Weights of a small GPT-style language model, trained from scratch on English Wikipedia: 2 heads of 64.
Each number is 500 + 50 x the weight over its row's rms, rounded and kept within 0 to 999. Layers, rows and columns count from 0. Numbers have three digits each. The size before them is the row's rms in percent of the matrix's.

# up: layer 2 MLP up, 1024x256, rms 0.289, rows 380-404, columns 0-127
# down: layer 2 MLP down (transposed), 1024x256, rms 0.138, rows 380-403, columns 0-127
up380 100:564526466460454536484547479539558460437477550499539481431536489551562545545541459492454521454542545469428473489498542423508408456494398519564445572529545573536566553494534465539538554528481547433505457482472496551546474439573454486402495431441415463497413470481496530441578544505575543574371389542519478430583483591555572570470469499488592519478453522492436567370508465487547460545486
down380 096:467524423474532509490468503455460396538517465525515508598573512512469482550566497479422490367581573528395465463622456474520515453518477520576578531512507555500489489490538499599471554468471383423435533460519505508434536500492451549536519458530412468479430531576526485421560492455553462523470471480476493509528478501486457549561564558513603568490449510460532479432496510509533548575544
up381 095:392605450504443484470605516540493388525491470531487571515434445482539356589412473549479501567526488520545472468441497403565450505521394544526603522417502503501516418447529541458476507518448456524411388487468511506556521430449502448606502456540478483484443477437571559471560455543451527496520543531506489381471478553436420509498551525557519529520538583472454536494503549534604490525484
down381 099:560533516453490483502514544539421521470519526446446519469558463422467476588445443503555468501556595468525501484471453489628501485431479511440500491467475562549456407487494555483490463576483479541425402484506525521455497496456300452482516566547556494504443547491597426445424535511460406463507504556618580480491420463473441556484547541476570446453507438478488442461482570576549538583526
up382 105:511446575525452487484520472556487506390408509531535424506484551612452506608502574503465456501519496449522469525493475475531613502574540528458474489487547411496476436434440470418547568506514516490470505526402407492475499458433535474540573523483513584564489507503501446591519559556470479450451623468532460413539527531482424514440454461544443418569353453511555511554531483544454500462492
down382 102:435437547456560589577502526584506505637513489483445485472595464492433481451499383560437554459530558575427513442565593485529517460455547547612501518470400555532499454462513490548477437451538526532603460469433506517479541598570438478525556508528504545445511493501481537459539402487547390513556479571553474583434499519549461501570535445428504499466502498533505527433496461393460450476457
up383 105:425504478516421519465433548472496468549575515515464587404543416468482565463444464490564464487548570522563535442520496454540470424460480498486576552555617497607532474467484558476580469474456456502542605466532553478458526578460517580506538449591512547581539481534583519446557494584477436471503472580526454449443420494579520490469516529519398494426479468528501510550475562455498495522548
down383 103:506574433520549494488436475509491506471514396470510503426477485460623451398427411571449536500538563508522480505474602423558482600485516423526489569454609583540488535586523511520544441474516607447484474442496500582464559558497458495517466530455394483508507426508499462439461408514473449495444538440471605597446464533484419482489558509490438543538430400421488524575509485539480519451473
up384 103:495591498463483531532466462476488527441556519357566458527494551497475485461572427426570511462418465427519467472554512430621523506479481495389484471503492497544604460539581514445484555454491414418465526584524549544519589493480460544446515468515530480571470536471506445574449419576500453535596495608434495471544416454552506468542495566642509496543474480415457492509435501525513448467536
down384 105:475558531519555555461484507549513504474442475410535535565450584528553512540430574436537554484376483590545505438467493432478574510521509508551425513554433486477549641545485544615550577455629504482394450557441533559585454450416482500517458473435540480458467547458512512502514478465472399481556445559551508460497460477518622477415424582488390461478509510490462475598467523438501513491462
up385 099:533545482528347429461489422525495515437506413451432493563414529393456589525430552478459587498507550461451466514403522542602463475501395534441500498536522514621480521453477510511479479423479427463512496515529555502479473543539527560491551610470532472452517431457561465482552516530520481445473469530511533511543515407605530585498505566457489447527416523429468517460514512504478541567456
down385 102:477498469527527487497562519503438492520506440536475488417444566522458511489457541603438456456604520446520499549469525482561540559546507527577584534562428511554489525553540495438450480526604457473521516511528457432473435499443464494482577504553443439451497480595496463469510529468528484527506537519405528503449505581509512481509522449631440460438508506475513427378550448539482552396421
up386 095:469453559465517423448500509489505492517540482465417481508467500562586460460511432415563542492547527507511446462501494486543478566390507459428497549510496550617526608515510546492471555453400526427560435549510573476498518374378511473406574413426497476442537451456510530444530512569504548493449446487494551420539531527526524452560528509521534451472435483482546546597506502539418469591529
down386 095:519491507446570522419394514434444508561578569431524596435573554504468456522548500519582453498422477536326499484480595396491567530406431419519420454510532464519502539493458560379469524400461439458483446541523418456474526549564484426523570503416473458459503519520486507482535462486577416574469487489505390459477471558435447457493559487573540541475476503539510414486586504587438594470507
up387 111:541523462531479504470616497461457459573434496532487496493475521502463360509395590497572536498495444456431503513492549501501472485453538441539500400482497481480436574432422379480528571458472560477500510626530510533500594472514489373460479576380457589520429553402526514498587456536500579483517505520354545494512485589483544591512390545457537495606538463437529555482531556547483536480438
down387 105:490476397568443552435559532497527538508451479563524501497477491432449409463472535492541493510473442526450482584437572532472481463536482472563503425511454500498479472480526450428497509497556584471537532623520458487452563468596521426509452513392490485514504594463580589459602518551514512447457539515461507467510504546521524608514466476524473479490505431493489474480491498611439525492441
up388 102:542442491511381508512494447505550550503527453466499487404430412527456478544480439435515545527432471500596472441433579508498526496421404518525423526478581560580537465519458561476409510552490465398490437556573508569482543477412439459498526428499465498448482522480548439477468470485503538471515501560529414489480537536458490589505551535511555526481531447489483469529435534549493539535478
down388 115:494513475350560487450465489519462397513579501406457523512512450502523481454501539488498526521457507427432549501516500506559457530493526478546490531537472401529491505480488474476481506537515548490530367440525511527500542412513534401467506441456502482532517422496552636418431537498506472445465481470484614465578545490481460560475530422461505501495503479515476431583501456552511544493530
up389 094:426411535432552507424415479538564599529469392517464378579432505476437529549457434414603404576502466563533493537471366502478460463488491499530494563432465360590546523517425509533477458532456478553548489430499473435556437538461576524506437496530504508501563563384450438432518542519434445465535389486502491457461561550533478535538534605520525470501473437562513551489514535494555486483523
down389 092:471375458488532526381541443428495464582424500512442489509503488493528426477491454523469471489479493585571396570589456620509479459502575503524520497410455448592443496489527533512480468569440513507429472507568532490470465521539473577512510473519521534458596500543413495388454527379553522551464481529525437478460425478526449446541563515470447536572470529608584573459464482488566572464513
up390 104:439592576529523571466612483555515663524536484508501553443494375504508478479500492522556514452657569457477448497480488494508565496471607500473469478517570529508528522437531453551459535479510557488558432543452478506479520569591525515582444460507448483542545403547520440449479444496467410573454418486472473392506530535551497568527462490468437537525576524487548492543493508456536524477447
down390 105:580516593452525513521567513486498568551554623476412496598522433584456439444443500506542563487561528525518455489516461515489546464428601514520483442455487412508447497517423513484426493567455485433499395506517570594497472485502463570594482436464505497530512480521575493503518425531549394442493443474496439411467473584447476486430533462451500526501441474527495494455413452415564511483429
up391 104:493457543504567479545482484521469441493483529439428423439523584448456608520473463500520412468443465486619428504614561610537460442372438553522492483455567405461474489511555539439440593546534610536518504520485470509429511552525508483510514473460529379536545543568506447516480465476581469515495482423456497498426451522558505547458514548534557480376529432503515593465538542528447570497457
down391 099:610486417483490514517514529384439551550435499455528545505487525456485515518468422459453508522449526465521427529493553500510453506459476550447589522482589498505496358591541476466487517541552547475462565436548444401540525477485429546543529471577589436502500500613436537489475452564495490573472434474470507501533516438562568519518466514383375512563472492489532530459494544499540562484404
up392 103:440533485492488552538453503539469562509513510465499488445469580514536492507485472504570502430416458508517616494466406410515482567490547477561534556462522517488557543400476414519469530483528467492468373489548487469601472540497514429421419604564425460462472613470538540628532498577498535595479536489416444561500495543550613567545472449488377456517380489497509628509515515460479491512487
down392 106:484438530480558589469437494485428472546458517498445531512398499452537535532553574410448516447492543463466442563554443514542527535562532508513492464474384512459540507455526559497543520554423451607458487513487549553532450469480485442549494464584518466482510486490572499536453474455542459516472468499454451592419538459483524523472537461510514451409496550455487496528525531405415494444497
up393 101:494566451581482476567398528379562502470421474423477587522411597490552569503429484471464405530536600524512477579509584436510536572495385438569492520507498453520523503526412577443555474526467505486583431501470556536588460559474551568521538460499531612441593472520419528556517494467480504546511483430513549538523558541535513531485570538540527448523536530392516505495589467518481460446590
down393 104:505550589495539487489496509469430482497521457434444372538579479448534448443488564478509460426443441442475491543526518482421510560471494460523477452519489559418504542490555522537417514470457478457557532518476511537573521526452579488496538521483558563491492491552398543504397533489489583487443541484487509491597474475488523551584514546498454545525539500505460540445584586589429501451491
up394 104:500453610462402457451522432521575473462548585493438455555439449472517441394636463468511500495492513463459547488566573537570471554571477579519667400520506484456460540423492508530487499421473477506507570477515484414479564466570462497571563446527539562455538489466451455548476477546498455469464516514525485443552536443570452498435537487455446514484501458467475524512424595413500503500532
down394 094:477567501493509442540528436481540506498435440410453460543334574613442502518543523491513456369406470467494531602439542570456455412464521505586372446573417519515465470482470485531493519412518467558501492549481455443525507557488665532492493532538534540440528562528514463453443410529384583481471508526498452446468453520464541495513636509471481500527539478445515571472481538422495505484483
up395 096:450556543450322544527535388527560448578515444538458496487505541402549449517574469475521528570571523516542570540586476504407455563422483524582488550381493487426502565452433540493543420480509498559538482476498492557504580531448514431587574485509516471471495515446533466572571561578486529471511537451437522425480496445488517544458478564440492435470456566478526547507575462428496546493511
down395 103:464578395515455507492407583525475393586482485527588547487645482517435525559411530425597488510495483403565544499408509527518410537458532537494472492422454461516523520433584506557501507508493470501483485414485496481577520428563527437528450496522575476511472547517577463430505470396549513462429520606489505414430498482524533495501502628526404471517544556492459543514422531581531511500475
up396 098:461506461613491496565415474551521523449570437412541476400529537531489536582449478551501429526458437448444528578487547588439438528429508543536508412479538414632454455461485558514499507457483558482469462540429508574497556606482557568478513535517600504441585485478460556606509527458516436503590425513476532522433617471584587535544452526419460450430624556468513468545477540512462535473562
down396 092:535504423493523382590470409500434519491473459470445533549566439500489510590426566494450453498503431447475469578464531554446449572517493483536579504438459455532485473489466488503532442551423506492478513520429546555492508527524464476446506497439492413455514485477456602536460458338586528566553566596587491565540514508555444545554415454451492449474606501376525490493546469500562579566514
up397 104:490415489524490477419481553417558464471512457438495461493524574526426398526476443556533547508499414504520445524495457465520625526520568510613419527381418459562493507485533491516583471491519499535507427460493451513343503405571481486514466466483575510419443493557491480559396536481429567472499528539564482444461500592482503572544544506448459405590524482545554539481496440532562451521526
down397 103:422509510451485470481539528522536557423518508525432402472582491493438497498517389540445545487503506501512374637482466474532504500435551501470525527467436477518547553535574548512606474447488513435467475511515492540591494419493619567500482487504533453500376500545563505487408477482450495429473495486583490444414507564441440539480494534353516471544533476516483578536470499479445517523496
up398 102:496487486501490494501475527467456560518508452500477471458502534400555453513494527538433488414565488487472560467562518513534592457538465479520435413460652418422477550433485530504457489515485581446514502500479417492518441452611470503522477504515530541591580523476477449518571458505438457548413379464434530465503605569499562475495533587468457539419492496507519537450414591429536509446483
down398 107:587482501503498553575498460514424624529545511518475489541384543492435543531558563519466405525434573496579520521547510554528567464623530505528478372496512485479431508450454541469472468421476550492518516556460511571539357524462526564474527509506515504490502554520518502517489551574530442589420424492425476530485481547492539486574532438439540532442486433570532521456475513470524497452524
up399 106:437527591415521520502520523497490573513532459479527454460554507504494497481585477470582543441534391418546470522523409567425483486514457570510368446515483484419539536518576501456434468506548442531442470519483505530386532457506359512504449577487491469589561555521461472514474489486564552451532529505420527432425482444503512509505472496509509498535483597419505520496514493506545538482475
down399 107:535438537542495443438439633508513481483540484620446496494522498519506423517552384510474458534524602549521455416536507502489594484552526452513495529600575463484479517467481502480589538431519514512509487506522471577495445522451456452456486533468568484381571456570483429538476445514458559493537506529407453480463379346606482586587551553564526485550563412504577439515488579406554509482516
up400 103:412491517462464443525530475536472530393457516457524462545478612566458490501495551572491523545441525535400593442481586515463583474588539481443533435464452501507460466500440480545478589540578445485577562415561441469479517560469551475453475507600538443556489486517483432493421464523543543472452471450619581489516476542497461421515435592467480509459481465444508474564513503550477488573395
down400 109:407478556518407503534481481504481454464522456492403470506500490546548436589454518432524490491520535428514656437463510431487574446538562581485469454477426485481474479464528404553585551486485484437501560414552466449431586517401480532394504612485503571501409492532487506496426515451420548489585442519490490438535455488516600479543471532512494491541418435457481462503481443482430478512499
up401 104:522511518440446527477585464504486511419482603451534514446480500476556557571417543502598447445489504459523623509503456542512546469555465505534590538476527415595578524456522481532484473588537480505415549545494532510502510462423392466503392481488510539504539597512493483554483547642641500487554421517462422439549470470486467487482548449459461484503538366475425527419486490469543451477491
down401 103:557498439432461609452587561520453448410477634383546501490535481431456449622483472490541476446464526511532494530518472472506571471554501469574525556457406493595464520489533488501505498476483537502398437571512547525511476476475488524527472444505437478531495569523420480528538463658595525567479503525530464411466548441533428487456516502491502516509562518424510603485611515507464512553485
up402 093:496476568422511543511549521550530449539506478477461537460363442557565556567513463488532477610500406464488490434544468515518624484524444615558515590470489501481410533547588478551437540553453559471471468505475565600498522501584473526502495570588597554482445499541434437487417482509538469486608455500521574457520523541562560507518421473471415499496510466520572510495439435431462516506534
down402 091:565493541494451451528471521596499531414442461392524444527532497493506421426450523434458528494506545567506414554436535555531465534459482499545498487584481533477532428441457490563507507535492538500466626482465473437527524541432582599526558442489389387541551493538574533510469472446451500548443488533516507445500520453517483527473550542547483470590541509519491499594552557480429488467464
up403 096:491529522471601464518546469500457505515529464525495468472460468590372599558450481423452496531494534456458560430478537521409486415436459447543522518558507471436530489610530551566496471462450486446564536406510504515549499549507528469483509525500572474518359395412499473385514494455579603511499519500566559479516517343506500579420463468495428565561463497547463582475533531545523543556486
down403 092:518500521602447520490568507477518511486547483492482459574555479515446500485462553419498462553421525514421535510509476483439530376483495457566457538452467619439580371513437514557571483522543518472619490509440549432469453607551497512502512411473475413504419400551546475458446516448539455507449531489616438466478509440472441494548574458483556606434582477513537528591518506484486515410505
up404 101:457465550456542539507543503399665550548484539630509468438475464480520482459539538465494591518489560507549402648429371598420515540476542448485491549514478541495560489498518561519506581396474487500602500529434529535468451461536399502467488507495408416493592437484444456550513557563495457453496498506477523413467460467546487453577544517473469481496450552456520558481522490437538541498449